Each number is 50 + 15 x the weight over its row's rms, rounded and kept within 0 to 99. Layers, rows and columns count from 0. The size before them is the row's rms in percent of the matrix's.

# layer 3 MLP up, 1536x384, rms 0.107, rows 1137-1173, columns 0-95
089:51 47 64 25 62 53 38 61 62 35 54 37 36 75 62 35 67 62 29 62 43 37 60 40 45 52 70 36 38 20 50 63 40 42 14 47 56 37 50 17 59 58 58 41 44 47 58 40 15 41 51 55 43 60 43 80 58 78 70 65 38 76 63 44 37 52 33 64 28 38 34 48 58 35 66 59 63 54 69 69 39 50 72 68 05 29 28 56 65 66 64 33 40 56 25 34
100:80 44 54 20 67 34 48 50 50 55 35 49 49 31 53 54 64 62 47 38 35 52 31 46 57 30 47 48 32 51 52 62 70 56 57 81 59 44 75 71 74 50 67 64 54 53 46 68 22 39 46 62 50 47 66 72 30 63 44 41 28 49 76 42 53 53 36 28 70 54 50 32 29 38 59 48 33 34 66 70 67 35 29 46 54 51 27 59 27 51 64 54 68 30 39 40
104:79 34 39 68 55 37 59 57 63 40 57 74 51 33 57 49 39 19 36 58 64 44 38 60 53 59 50 40 43 45 43 47 69 63 61 53 43 56 39 41 50 34 53 57 31 39 61 56 61 70 43 85 47 30 65 48 59 47 40 38 36 50 67 35 59 45 16 85 45 32 50 44 46 78 60 59 36 48 50 31 44 43 25 50 78 54 71 52 50 79 39 48 65 36 42 46
089:37 31 72 45 43 63 53 36 25 67 24 53 35 67 52 42 46 20 54 50 67 41 20 52 38 32 40 72 63 63 47 73 61 68 62 48 33 46 62 39 46 64 34 57 31 49 85 63 56 40 32 69 47 42 59 35 78 29 35 49 74 48 37 46 49 33 46 41 50 37 42 30 68 53 40 23 59 49 64 52 62 47 48 51 65 60 30 56 52 42 44 48 58 36 71 57
115:50 46 53 41 45 50 37 47 69 91 53 75 53 66 51 66 57 49 53 76 79 42 60 55 66 36 46 62 32 41 59 36 60 44 62 48 54 67 58 54 41 48 35 30 45 51 42 49 60 69 55 37 57 40 58 43 54 47 46 72 34 50 25 51 39 43 49 70 55 69 62 48 42 39 99 54 56 29 55 45 39 80 36 49 36 19 67 64 61 60 33 43 39 57 33 43
105:54 20 79 39 53 60 37 24 57 65 52 37 51 34 27 64 40 48 44 59 58 60 37 44 55 38 65 39 62 48 46 36 60 92 45 45 37 53 71 76 19 46 19 44 41 42 49 58 40 53 45 54 28 57 59 47 27 54 67 55 45 47 44 62 47 74 24 41 52 54 59 42 59 35 63 44 27 39 68 36 40 32 70 34 38 53 62 57 63 31 40 71 43 34 83 54
093:38 55 50 52 47 22 35 25 41 62 56 33 67 49 46 45 40 25 70 57 52 32 36 26 45 59 43 36 53 54 45 50 42 33 49 51 55 63 74 29 77 29 54 31 31 50 66 43 61 52 23 65 53 37 43 40 70 56 60 62 37 48 54 37 83 30 75 33 73 53 38 49 38 16 48 52 60 64 77 53 28 37 41 50 53 37 73 28 31 40 35 45 35 68 53 78
107:47 73 64 48 71 22 56 52 37 45 51 73 69 46 42 51 56 51 62 46 46 35 47 73 58 37 47 51 50 60 51 64 70 49 61 72 27 31 33 45 47 55 41 46 44 58 46 52 76 75 35 42 43 42 19 78 57 37 65 48 57 55 44 64 36 55 57 50 87 43 37 41 54 19 71 79 45 59 67 51 64 56 62 47 71 32 49 53 64 70 39 49 41 54 51 12
107:38 41 31 56 46 72 30 65 52 36 60 70 49 35 69 68 44 46 65 62 44 75 16 48 38 50 57 34 55 20 32 63 72 55 71 63 60 42 68 46 45 59 52 50 51 39 58 77 54 43 31 95 39 41 65 22 37 43 46 53 43 57 81 26 61 46 41 50 27 69 54 35 05 51 64 29 58 52 39 68 32 49 50 46 33 39 49 73 36 57 45 35 65 70 74 18
093:77 56 58 61 38 56 64 52 44 44 50 51 25 44 38 43 88 65 34 71 48 61 66 21 40 71 31 52 48 65 00 27 72 32 40 69 62 61 38 37 49 48 68 32 85 88 51 40 64 64 50 22 58 44 60 45 80 82 38 60 56 36 80 65 31 31 17 44 53 46 55 49 58 59 58 66 36 45 76 29 28 55 55 48 53 42 48 68 47 49 44 52 56 54 19 43
096:56 55 67 60 33 42 36 30 42 40 53 57 60 52 36 53 61 68 47 56 34 74 41 18 49 53 66 51 38 44 54 59 34 32 73 55 47 21 37 48 62 56 43 40 68 62 68 53 38 68 58 51 46 47 37 46 47 33 55 62 64 53 27 52 46 61 25 63 57 50 71 60 34 56 69 46 33 56 57 45 39 58 63 57 57 38 60 51 51 73 58 52 51 71 40 41
105:45 51 82 62 62 29 14 74 32 62 48 59 51 31 40 63 69 55 68 32 70 39 50 56 29 37 65 30 63 57 17 62 55 38 47 55 60 43 15 46 34 68 46 58 63 37 35 68 44 57 45 37 33 62 16 43 60 53 53 56 53 82 56 34 55 57 30 52 35 54 60 67 30 61 55 52 47 47 66 26 59 59 58 56 42 56 32 32 44 44 57 42 57 60 59 55
107:62 45 58 56 50 45 46 56 60 63 53 78 70 45 63 61 11 47 65 60 60 34 43 33 55 37 51 46 30 62 39 99 57 55 36 59 26 50 44 83 57 40 57 61 59 47 40 47 39 42 07 58 40 65 59 72 60 62 36 75 32 46 58 64 18 52 65 18 69 73 60 45 52 82 40 69 46 41 64 61 52 40 58 55 32 83 67 41 83 31 44 56 32 57 42 52
091:57 55 25 56 43 42 52 61 56 48 39 34 51 23 60 75 55 37 65 69 45 48 49 44 45 54 49 58 52 32 45 47 19 60 45 69 49 48 47 49 63 76 65 32 40 37 47 38 58 38 48 47 40 21 41 31 65 42 35 52 41 72 61 69 45 22 72 39 57 34 43 36 54 44 54 72 54 35 64 50 29 48 45 86 29 53 76 59 62 57 40 59 48 61 29 43
092:46 64 74 29 83 54 59 20 54 83 53 53 25 29 48 61 24 62 56 53 35 30 47 68 33 35 66 20 31 39 66 79 51 34 68 29 55 77 69 54 73 60 37 60 52 48 42 24 65 69 40 27 53 59 75 40 61 25 65 44 43 48 51 48 84 63 54 39 66 33 63 30 44 85 69 59 16 58 46 60 43 54 43 28 37 53 50 69 71 64 53 76 45 76 26 58
081:54 59 61 42 23 41 48 52 50 63 56 74 68 40 57 45 25 20 61 71 41 58 39 49 53 46 38 76 43 06 56 63 59 70 34 68 56 71 36 61 58 37 31 41 32 32 57 63 47 45 46 50 40 37 70 28 72 69 77 40 75 57 44 71 65 56 42 54 62 42 43 49 36 41 47 22 41 28 42 53 70 28 55 73 60 29 97 41 50 19 42 73 49 42 55 51
100:35 25 41 08 22 49 66 63 47 45 34 50 21 47 80 36 31 54 49 62 61 48 59 73 67 28 40 26 79 79 63 55 24 63 33 43 50 70 51 65 35 72 55 51 63 65 44 54 78 46 46 46 54 61 38 65 65 43 64 40 76 32 34 45 35 63 65 74 47 32 75 21 66 65 71 49 46 57 57 38 67 57 49 56 60 58 31 47 69 32 62 27 47 51 73 71
107:46 23 52 23 57 60 38 36 75 83 43 52 61 26 58 38 50 59 49 46 50 58 55 58 43 61 52 62 56 68 49 60 21 39 72 56 61 35 52 56 75 50 41 49 69 59 76 20 42 45 38 36 42 43 72 69 27 26 75 60 51 79 58 51 45 60 29 59 40 49 34 30 30 37 44 68 55 61 52 62 67 46 45 72 40 39 34 47 57 16 42 58 43 34 61 66
091:42 60 36 46 77 43 49 52 79 53 31 50 57 63 39 41 47 64 51 36 55 53 52 06 73 32 35 25 57 51 48 43 61 47 39 50 55 55 07 52 80 61 45 50 27 42 52 49 76 59 40 37 65 46 45 25 59 34 53 30 30 41 58 90 58 57 60 22 66 42 44 67 27 28 49 38 45 71 61 56 60 59 69 61 23 36 59 57 36 51 35 68 74 35 63 30
099:63 46 40 52 40 39 25 38 50 50 60 50 39 58 31 85 52 70 66 63 55 52 29 65 30 41 62 56 35 42 34 54 42 65 44 58 71 53 58 37 84 50 19 51 54 45 72 63 52 48 58 35 55 50 42 25 50 13 56 48 54 40 60 44 61 48 61 40 41 48 47 42 36 38 39 59 63 42 68 62 54 62 55 43 85 72 52 07 79 57 44 44 19 70 50 50
118:53 50 66 47 69 43 43 40 36 47 23 31 07 29 48 81 41 59 25 51 56 58 49 39 30 66 60 42 22 31 74 53 57 40 57 67 56 59 33 38 55 59 38 46 32 80 62 52 38 55 30 60 32 32 32 58 39 41 53 64 66 41 53 69 62 37 58 37 52 65 51 45 78 78 60 20 48 20 62 44 31 58 69 51 49 49 55 32 54 53 49 48 46 28 52 72
095:55 64 53 36 40 42 35 51 65 58 51 48 83 68 58 47 33 60 65 66 18 33 62 33 48 47 84 49 39 62 42 37 31 59 35 68 70 77 44 67 55 51 62 61 64 16 53 48 52 19 31 29 52 53 45 48 48 50 63 46 64 66 32 55 40 37 36 56 32 30 63 50 41 55 47 52 75 45 46 34 56 48 45 57 50 77 74 19 70 24 48 67 58 43 45 45
117:41 61 49 39 48 43 59 56 61 27 29 30 43 14 50 48 65 54 60 47 74 63 41 49 31 58 18 54 32 39 28 78 65 55 69 57 84 74 34 35 59 49 36 78 57 17 50 42 12 38 33 38 35 40 44 35 49 42 36 49 47 73 48 69 53 77 69 40 57 51 63 47 64 68 42 63 47 37 26 64 33 48 65 41 61 22 59 64 55 48 60 34 22 33 30 63
099:40 58 61 36 71 53 25 49 47 53 31 53 03 50 30 57 40 53 36 59 41 59 42 32 28 51 54 45 62 32 35 50 36 61 42 47 14 41 59 41 39 37 24 53 49 45 63 32 22 28 73 62 20 56 28 66 41 34 51 51 69 55 32 61 55 62 56 43 57 58 40 49 51 49 61 46 68 52 73 19 50 42 36 47 27 34 55 42 66 55 70 44 21 21 23 54
094:37 69 47 61 67 47 52 53 65 46 46 43 68 43 54 68 49 48 64 81 38 24 44 42 61 67 56 42 51 61 58 49 44 11 52 59 50 45 70 46 41 42 58 36 53 30 58 27 34 68 54 54 67 65 67 45 61 48 41 70 43 44 36 52 37 59 35 55 54 52 66 88 51 36 76 76 64 65 63 27 79 65 58 76 62 68 54 66 47 67 36 27 42 34 48 59
111:39 66 60 49 43 52 33 62 36 58 60 55 60 50 58 53 58 51 34 37 26 43 66 71 57 67 49 72 43 31 49 45 72 59 44 55 87 79 39 55 71 38 25 53 51 61 58 64 53 62 36 57 24 79 27 75 24 10 22 58 59 59 60 61 36 48 29 39 40 92 29 52 54 20 34 49 64 42 57 54 54 34 64 66 44 43 60 45 57 32 55 47 53 75 52 33
107:41 51 70 69 38 66 54 81 50 59 50 52 49 44 59 23 52 54 35 71 44 46 71 35 72 57 40 55 59 63 43 19 57 13 49 55 55 37 63 00 54 88 66 41 48 39 41 41 55 23 50 42 29 62 49 52 62 45 34 42 53 51 62 68 44 72 33 51 61 39 59 56 56 66 38 44 76 64 50 69 39 63 39 67 57 65 49 69 40 60 51 62 43 47 56 72
093:60 48 27 52 23 46 73 38 60 24 53 69 55 62 45 48 40 66 75 56 41 70 44 25 43 68 33 51 84 42 53 67 55 51 78 22 26 41 53 45 35 41 55 50 86 24 48 52 56 53 62 48 79 61 66 60 53 53 33 61 46 45 62 50 45 67 23 45 65 45 67 31 45 57 38 67 49 74 56 29 46 62 38 41 29 52 73 44 46 52 68 49 42 26 40 77
108:28 71 70 58 85 45 62 86 49 52 42 47 54 26 38 23 77 27 51 56 44 44 78 41 38 22 52 53 47 40 42 49 47 52 59 59 40 38 48 55 43 65 65 52 41 59 55 57 35 39 64 51 57 81 42 51 54 44 68 29 34 43 48 53 75 63 46 29 39 54 69 61 63 48 15 45 51 62 38 74 54 47 53 41 54 62 47 36 55 47 75 59 28 55 42 74
088:59 57 40 59 53 47 42 31 57 37 40 61 50 55 54 15 48 38 49 55 48 38 41 40 42 56 42 31 55 29 40 72 48 72 40 29 53 61 75 65 10 58 44 33 36 58 48 70 61 54 52 39 68 80 59 41 33 47 36 55 32 29 39 62 43 57 79 42 71 22 55 66 24 32 61 49 75 49 66 39 50 29 19 11 64 37 41 59 56 55 07 19 49 43 67 56
093:63 55 62 40 46 50 25 50 52 47 65 48 44 32 55 64 52 51 61 43 56 78 62 25 27 37 35 23 92 53 41 40 62 57 69 65 49 70 50 28 42 18 45 19 58 22 56 52 52 70 58 70 83 72 59 63 33 72 63 58 55 15 37 47 46 51 37 64 35 52 51 52 64 21 32 79 44 41 48 65 69 43 75 64 61 52 48 48 57 50 62 51 61 65 31 68
104:54 44 61 56 78 70 62 78 26 60 65 53 50 46 68 24 42 31 37 60 49 61 33 60 59 66 40 29 20 53 81 74 54 74 58 62 61 43 37 63 47 31 47 67 47 60 58 39 62 55 41 39 54 40 64 34 31 42 39 76 65 67 37 48 85 81 35 33 71 61 56 45 47 76 44 47 36 32 27 44 55 25 58 40 63 76 62 47 37 31 20 54 53 32 53 43
100:46 56 29 57 53 79 55 56 61 47 41 36 38 69 51 43 56 65 46 21 65 58 59 55 47 51 59 30 41 55 44 48 45 23 60 61 40 43 41 39 78 73 76 55 63 68 52 72 55 63 44 87 72 58 43 52 70 38 45 61 93 63 37 62 25 49 37 75 48 60 59 49 27 56 50 60 54 59 35 49 28 64 43 38 57 93 46 45 49 51 48 26 70 36 70 64
095:40 58 75 38 30 51 61 60 59 74 70 46 32 69 47 48 34 59 49 56 47 54 31 34 47 71 42 40 32 41 73 54 43 64 66 37 33 64 56 59 48 42 37 49 42 74 21 53 63 64 62 64 46 71 35 60 57 52 61 54 57 45 99 44 34 58 51 48 29 19 47 69 92 72 68 77 50 48 50 37 65 67 59 63 36 70 48 51 34 58 70 44 58 46 51 26
099:61 34 36 59 64 56 72 52 75 71 70 52 66 32 24 47 65 51 32 55 81 45 64 54 52 30 65 61 31 70 49 62 54 60 49 53 33 44 54 32 75 53 19 47 55 29 43 36 49 30 17 51 58 43 64 52 41 22 68 46 54 43 51 54 28 62 44 77 33 63 51 75 45 57 42 55 48 51 38 54 75 52 77 26 60 63 74 59 62 71 32 39 34 64 46 43
101:98 48 49 46 62 49 36 44 70 56 51 79 27 11 42 40 53 34 66 33 58 46 44 51 62 39 35 48 54 49 74 46 53 49 64 46 51 24 47 59 32 61 51 83 44 48 51 92 68 58 36 72 45 39 57 63 58 70 72 40 59 67 45 59 36 68 37 43 46 42 50 54 48 56 51 48 40 66 46 56 17 46 40 36 54 48 23 85 52 55 49 56 77 82 51 46
107:26 57 83 40 26 63 47 73 49 92 55 71 56 20 44 48 39 23 41 53 53 51 70 45 51 54 68 77 43 45 60 46 37 46 53 30 61 54 49 52 28 52 66 49 41 33 94 49 38 64 48 51 49 57 64 31 07 60 52 31 57 68 42 60 68 41 49 58 70 52 43 54 53 39 65 64 44 49 40 67 31 38 67 60 46 47 36 26 62 44 58 65 18 61 81 74
# layer 3 MLP down (transposed), 1536x384, rms 0.104, rows 1137-1172, columns 0-95
089:47 28 42 57 24 21 43 37 14 53 53 23 82 45 49 52 37 42 59 42 22 40 67 69 53 70 51 58 65 57 57 38 67 58 78 66 43 48 61 45 56 43 27 52 49 76 22 77 47 64 51 38 40 26 26 38 42 47 47 60 56 32 34 63 54 87 64 51 54 57 74 71 50 43 42 38 53 59 33 31 52 48 59 28 79 75 49 46 33 49 48 67 73 39 54 57
103:86 33 68 63 46 42 47 32 61 88 26 76 39 63 46 38 52 72 22 39 76 09 51 44 44 62 46 40 32 58 44 63 35 29 31 66 65 78 65 56 40 72 66 48 61 45 43 45 45 58 42 51 59 54 46 39 23 31 53 24 63 33 34 54 76 69 47 45 35 45 24 27 54 44 63 14 35 66 53 37 43 55 40 44 44 57 68 55 60 21 73 41 50 51 41 48
103:80 66 60 73 34 66 65 70 36 79 47 29 54 36 53 24 26 49 54 50 55 41 45 50 75 23 56 57 44 62 42 54 27 45 44 54 63 39 59 44 40 68 51 61 42 50 46 66 53 59 40 38 57 29 74 59 72 31 39 43 57 54 66 25 54 55 71 70 36 42 50 38 58 32 44 35 54 58 28 28 20 24 34 33 36 59 45 51 14 33 37 37 61 42 80 53
069:48 33 34 62 30 50 70 66 75 72 51 51 75 18 63 54 54 63 70 37 39 36 74 54 35 36 25 51 17 55 67 39 52 27 55 42 68 62 43 65 54 42 37 55 44 66 36 43 45 66 58 39 45 54 35 59 22 60 64 48 59 48 43 62 47 60 44 60 48 55 61 45 42 68 57 63 35 53 33 37 23 25 56 38 55 20 39 55 61 47 47 71 28 75 62 80
105:40 60 34 50 18 32 68 39 39 64 46 43 61 43 37 62 36 33 26 39 52 65 51 21 49 49 51 59 76 63 51 43 70 35 43 26 38 44 42 71 51 47 40 43 48 80 44 46 46 41 72 52 40 32 42 54 23 36 24 41 12 33 62 25 64 63 68 43 51 48 46 66 44 68 58 35 64 50 56 55 53 39 50 89 80 59 39 60 53 49 37 38 34 54 52 84
095:44 62 42 64 69 61 70 23 24 56 68 60 62 58 47 41 43 48 67 39 43 77 50 69 61 63 31 69 71 29 44 78 83 61 58 47 59 49 40 65 55 44 37 81 64 37 40 64 61 36 53 38 28 42 86 42 65 55 43 77 53 11 87 50 55 58 65 56 38 54 76 46 42 50 29 49 50 45 35 33 52 37 68 52 42 46 25 33 21 50 49 30 41 47 52 36
097:63 53 39 40 65 57 33 70 52 65 73 44 56 18 58 45 50 67 64 37 61 57 49 28 45 35 51 45 39 56 54 47 45 48 29 64 46 58 35 48 86 20 49 32 76 44 43 71 56 39 54 47 72 63 54 38 63 61 60 68 69 70 41 37 55 34 92 55 38 28 64 86 58 31 42 39 67 64 40 43 29 46 61 31 76 55 28 33 52 63 56 35 62 57 48 46
092:37 39 51 48 34 39 65 28 37 67 34 30 45 63 43 66 30 51 46 61 71 41 40 43 38 47 56 47 47 38 38 26 61 54 59 38 54 64 76 53 96 50 37 23 43 42 41 39 44 39 87 73 50 52 67 53 40 41 32 56 53 45 47 27 73 72 54 44 34 60 55 60 37 49 54 30 78 41 37 26 51 18 43 75 47 78 49 53 25 38 66 65 72 44 47 77
117:41 70 40 54 52 57 45 60 44 47 63 54 33 74 60 00 12 39 33 46 34 44 65 62 31 64 66 48 45 46 40 66 40 71 55 61 24 50 54 62 59 40 62 37 64 50 55 69 43 64 53 63 59 37 66 55 55 51 61 18 37 40 40 50 27 49 49 52 72 53 43 39 63 38 74 21 46 51 42 62 53 66 55 31 52 59 27 58 84 48 32 63 51 54 22 44
093:64 71 39 59 63 45 54 64 48 63 72 63 63 58 60 79 54 62 56 41 57 36 49 60 53 56 54 19 52 32 68 40 72 35 64 26 70 39 64 33 44 55 49 89 30 42 36 15 64 35 51 89 53 55 21 61 52 52 59 60 23 30 86 44 56 53 57 57 49 61 34 34 38 30 43 57 57 38 24 74 61 33 38 42 44 37 20 58 23 35 69 64 30 85 57 62
095:30 40 42 40 58 23 35 47 64 30 15 54 49 52 57 52 40 40 48 53 73 34 55 46 36 37 45 57 52 54 38 59 61 78 65 62 53 68 62 28 62 65 53 36 61 44 44 55 38 50 70 21 87 44 62 33 35 58 59 38 49 58 62 41 44 34 71 39 49 49 48 68 60 55 63 50 61 60 43 56 71 35 43 52 69 71 32 45 27 39 71 18 57 67 52 45
110:66 57 40 25 50 38 76 81 43 30 32 38 67 63 43 47 61 65 43 51 82 63 41 40 35 48 47 77 48 62 50 42 67 37 69 38 76 61 83 58 50 34 58 43 65 50 52 33 50 41 54 71 51 60 14 63 34 61 53 42 58 56 58 34 58 22 66 57 29 28 70 49 56 31 46 59 48 21 70 57 59 54 60 79 57 60 54 28 63 69 47 59 53 68 45 43
108:66 37 45 31 34 48 46 72 63 45 54 38 30 50 72 37 45 50 51 69 59 25 42 20 31 46 67 46 47 44 28 56 55 40 53 49 40 57 49 43 31 51 47 64 40 49 43 82 57 22 59 41 51 86 60 59 42 05 47 67 40 14 59 46 56 50 37 53 21 32 46 57 51 37 62 50 58 16 67 54 45 45 62 37 53 41 64 66 57 57 73 46 57 07 27 60
098:44 47 60 45 40 35 26 43 46 44 31 25 45 46 47 41 58 30 54 36 45 37 34 68 37 81 53 55 54 63 16 47 72 65 64 26 55 59 67 66 38 64 82 37 57 51 55 56 40 61 55 72 35 51 39 33 48 66 29 21 26 51 47 70 55 68 55 56 31 60 54 61 59 44 58 44 41 45 42 29 36 21 37 56 46 42 51 37 46 22 36 64 32 70 43 55
091:60 42 40 58 72 51 23 61 48 25 43 34 81 71 27 48 55 53 58 19 40 57 46 49 72 61 36 54 91 42 52 45 34 66 27 36 58 31 63 65 33 45 70 42 53 51 42 43 53 31 51 70 40 54 59 50 59 87 46 19 61 40 20 43 55 46 36 39 70 65 56 75 52 23 40 17 74 41 69 48 31 44 39 45 53 33 48 55 48 55 33 46 45 28 70 34
089:50 74 57 27 67 51 31 15 55 64 37 43 29 39 63 36 36 39 33 40 48 49 60 45 63 58 64 41 15 66 70 61 40 37 52 63 49 52 25 48 63 47 52 42 64 44 66 50 60 51 61 40 28 68 56 56 42 15 35 40 62 63 53 76 18 42 54 45 59 43 32 60 14 53 46 71 62 46 72 56 51 69 58 37 44 61 26 72 58 63 30 48 67 51 53 79
101:47 62 49 52 74 56 53 59 43 78 77 45 57 44 55 73 74 57 49 58 68 53 49 46 44 44 49 51 49 35 41 25 76 35 35 74 46 60 41 34 41 47 38 70 45 66 80 41 75 43 71 54 52 34 63 54 67 60 47 46 33 68 39 65 57 52 54 31 45 42 38 76 47 60 25 42 40 53 47 48 60 49 71 47 51 53 37 61 42 55 46 53 56 64 02 38
105:67 61 76 43 34 61 61 66 65 67 35 06 72 49 75 48 49 48 40 30 52 50 58 37 41 70 43 52 57 58 55 36 48 47 29 55 25 58 59 78 55 44 33 55 45 38 59 85 29 61 62 37 45 69 34 40 23 55 93 60 53 51 33 54 58 35 57 25 64 39 50 62 44 58 78 72 71 42 55 35 82 32 50 57 55 36 41 35 72 65 55 35 65 33 51 50
091:42 35 59 57 75 37 49 35 45 55 77 35 26 41 37 60 44 64 35 50 71 59 57 47 50 49 45 59 30 32 33 82 30 64 55 55 43 58 41 68 53 47 84 41 40 54 40 46 43 25 75 45 21 70 23 59 39 64 52 66 62 39 46 47 65 57 38 37 53 54 53 29 73 87 50 62 64 76 26 57 62 75 52 59 59 47 63 50 49 47 40 22 00 56 48 55
104:46 37 31 59 43 80 34 41 32 39 78 62 36 26 54 49 64 23 56 45 50 70 65 38 42 86 72 63 31 49 37 56 37 86 77 66 39 26 61 35 27 37 49 39 62 56 36 54 68 42 68 43 38 58 64 23 51 47 12 34 30 51 50 54 25 48 47 31 08 46 38 60 37 35 51 44 70 52 47 34 48 34 62 32 32 58 60 36 47 59 67 19 47 60 60 49
125:36 72 30 54 59 35 51 60 51 53 51 42 54 29 80 61 50 49 57 45 40 55 70 80 22 52 42 41 52 50 46 73 70 26 27 50 51 80 18 56 42 36 41 52 13 66 20 60 48 56 67 67 45 57 69 53 23 32 69 53 78 46 58 61 66 47 48 37 63 55 56 39 64 80 45 42 53 48 59 50 23 63 23 45 55 69 55 38 64 34 33 58 64 50 25 36
093:69 75 39 48 59 57 59 71 40 53 68 62 37 64 54 52 40 14 21 62 49 66 73 39 42 43 31 24 52 63 50 58 28 38 46 18 53 53 00 40 32 56 50 39 44 62 55 50 70 43 79 53 63 63 57 59 37 48 52 23 50 34 43 54 61 39 67 57 57 32 43 32 70 39 63 46 49 77 55 35 31 52 51 54 51 44 55 68 39 33 05 74 53 43 72 39
109:25 57 42 58 29 65 60 36 48 42 54 47 54 30 57 43 81 48 41 57 47 50 38 63 50 12 64 45 56 60 71 59 52 45 52 66 60 37 59 56 67 79 38 58 49 72 52 23 62 51 53 45 38 66 48 31 59 50 33 67 30 47 70 47 69 41 56 65 46 59 57 77 39 54 50 54 96 49 41 70 67 63 45 37 47 45 45 65 54 57 43 77 74 35 51 42
107:69 51 45 43 26 37 49 35 30 65 28 49 39 41 42 62 69 54 48 64 39 46 76 60 48 87 53 63 27 27 53 25 14 45 68 44 56 44 64 44 70 60 60 42 43 56 43 47 39 50 50 36 62 41 46 58 36 48 51 58 79 52 74 64 50 63 73 66 33 77 22 37 73 53 39 71 33 38 72 39 36 03 15 61 14 57 73 26 55 46 19 45 70 56 62 25
101:42 39 71 59 52 49 66 30 29 40 39 63 36 44 53 52 69 40 74 51 24 51 46 51 67 31 49 18 58 45 77 34 75 41 24 80 41 71 47 61 48 67 66 44 52 30 48 63 74 56 41 42 32 63 43 63 31 62 47 31 76 36 72 56 37 44 48 51 57 36 57 41 77 46 69 20 30 56 45 61 34 50 53 49 38 53 36 37 56 32 41 65 68 43 47 50
109:49 87 55 38 35 59 51 62 48 48 19 56 71 55 33 60 75 47 26 37 34 66 49 34 46 70 34 39 27 83 48 19 72 35 50 50 55 39 43 29 32 70 62 80 47 20 53 56 54 45 43 38 49 73 50 60 41 38 37 77 54 47 51 42 34 52 56 39 38 41 28 58 28 38 56 61 79 45 27 65 60 33 54 37 53 59 44 40 30 28 60 65 49 35 69 14
104:76 72 49 56 52 65 75 27 45 52 28 53 59 62 78 41 41 48 58 29 81 78 55 58 57 35 55 64 49 58 47 55 24 60 58 41 61 53 53 55 33 35 65 41 29 74 58 69 35 45 41 45 52 52 50 29 45 22 65 49 47 63 74 59 30 54 44 56 30 44 47 53 57 52 61 85 71 37 47 50 73 47 38 17 25 34 14 80 57 40 55 32 66 66 54 46
101:35 71 64 35 44 66 40 43 73 59 60 33 50 56 54 66 48 58 49 50 49 45 38 36 36 55 37 66 50 62 54 22 62 34 16 29 57 63 40 32 32 32 24 37 61 50 66 70 56 69 54 38 27 58 68 50 46 60 32 36 54 57 57 07 86 61 50 32 41 40 40 37 50 57 52 32 61 43 46 42 34 75 66 80 08 50 18 67 63 54 56 44 30 31 53 28
104:75 54 64 62 56 37 35 19 51 67 58 37 40 37 32 40 58 56 35 34 65 38 71 60 74 35 72 50 67 46 45 53 42 39 53 70 60 37 49 63 55 58 43 56 40 65 23 57 62 53 43 54 74 29 37 60 55 44 13 64 53 58 56 55 55 37 49 43 46 78 41 34 37 56 59 59 55 15 29 24 57 50 63 47 38 61 36 60 41 97 42 59 50 73 66 51
088:52 43 73 43 58 28 53 71 82 43 33 27 56 41 48 51 69 64 41 32 52 34 59 51 57 50 52 37 56 69 54 54 56 48 39 41 50 44 46 40 67 59 31 52 48 45 44 29 71 43 76 39 49 18 24 30 34 77 52 28 60 55 53 30 28 46 44 51 55 38 63 59 90 53 60 47 46 51 59 35 39 59 28 50 60 57 94 21 45 41 62 73 20 52 46 55
077:53 60 18 69 41 39 55 39 52 42 37 42 62 55 65 42 29 19 28 33 72 49 58 41 66 65 54 36 17 35 41 47 40 26 47 45 63 41 22 32 27 75 60 55 41 37 62 41 46 68 45 46 35 51 49 72 59 47 64 49 67 61 71 46 51 42 28 42 76 27 52 44 56 34 38 42 33 34 35 49 45 50 40 43 47 41 49 52 50 29 16 51 47 62 57 50
110:26 41 44 55 56 56 49 30 59 52 49 39 25 83 70 66 33 40 43 35 58 14 55 37 54 51 60 33 55 72 27 57 85 50 42 37 84 57 93 74 74 24 69 71 43 44 64 49 43 49 33 29 52 68 59 58 40 45 34 45 56 60 50 15 28 46 50 43 43 48 43 46 34 41 44 52 41 42 47 44 40 33 41 34 54 54 56 25 36 33 47 53 29 29 24 61
097:66 46 71 52 48 31 53 60 46 61 74 64 49 44 83 54 50 65 30 69 31 31 32 57 54 41 48 34 52 23 37 33 55 51 67 43 48 67 29 55 54 41 33 54 59 53 59 59 61 31 37 38 22 71 52 09 63 57 72 74 48 46 71 58 63 61 71 45 60 66 72 68 43 31 49 14 18 55 37 15 45 49 64 68 61 43 79 56 58 46 38 53 24 62 45 72
095:43 51 48 42 35 50 44 51 21 55 49 45 64 52 41 41 49 51 47 20 34 47 63 45 40 34 56 41 40 67 57 69 59 39 63 32 78 32 57 48 68 51 64 64 55 43 77 34 31 53 62 38 62 50 48 52 51 36 62 35 89 43 50 49 67 63 57 72 61 13 62 36 54 34 68 52 40 46 55 63 50 68 61 47 34 47 59 75 67 51 46 61 70 73 39 80
101:36 44 53 66 35 39 52 24 28 43 43 33 35 60 55 49 54 17 48 56 29 41 21 31 42 49 48 65 84 15 69 31 46 58 16 65 56 55 43 33 41 38 44 39 44 36 56 41 42 64 64 51 53 45 82 65 51 55 14 61 35 36 49 51 33 49 31 37 55 44 46 43 54 24 42 37 29 41 61 57 31 70 25 69 45 15 76 63 36 33 67 30 48 55 46 71
106:80 41 59 46 25 45 63 30 59 35 46 53 56 35 42 46 36 53 14 22 38 45 43 55 66 80 73 38 73 63 39 54 53 59 51 27 76 26 23 67 61 33 59 58 67 39 49 58 63 54 46 60 44 27 45 45 57 48 61 53 77 48 42 54 56 33 66 63 46 21 67 65 42 41 61 57 60 51 44 60 42 48 28 68 49 75 88 46 52 99 32 08 41 32 60 68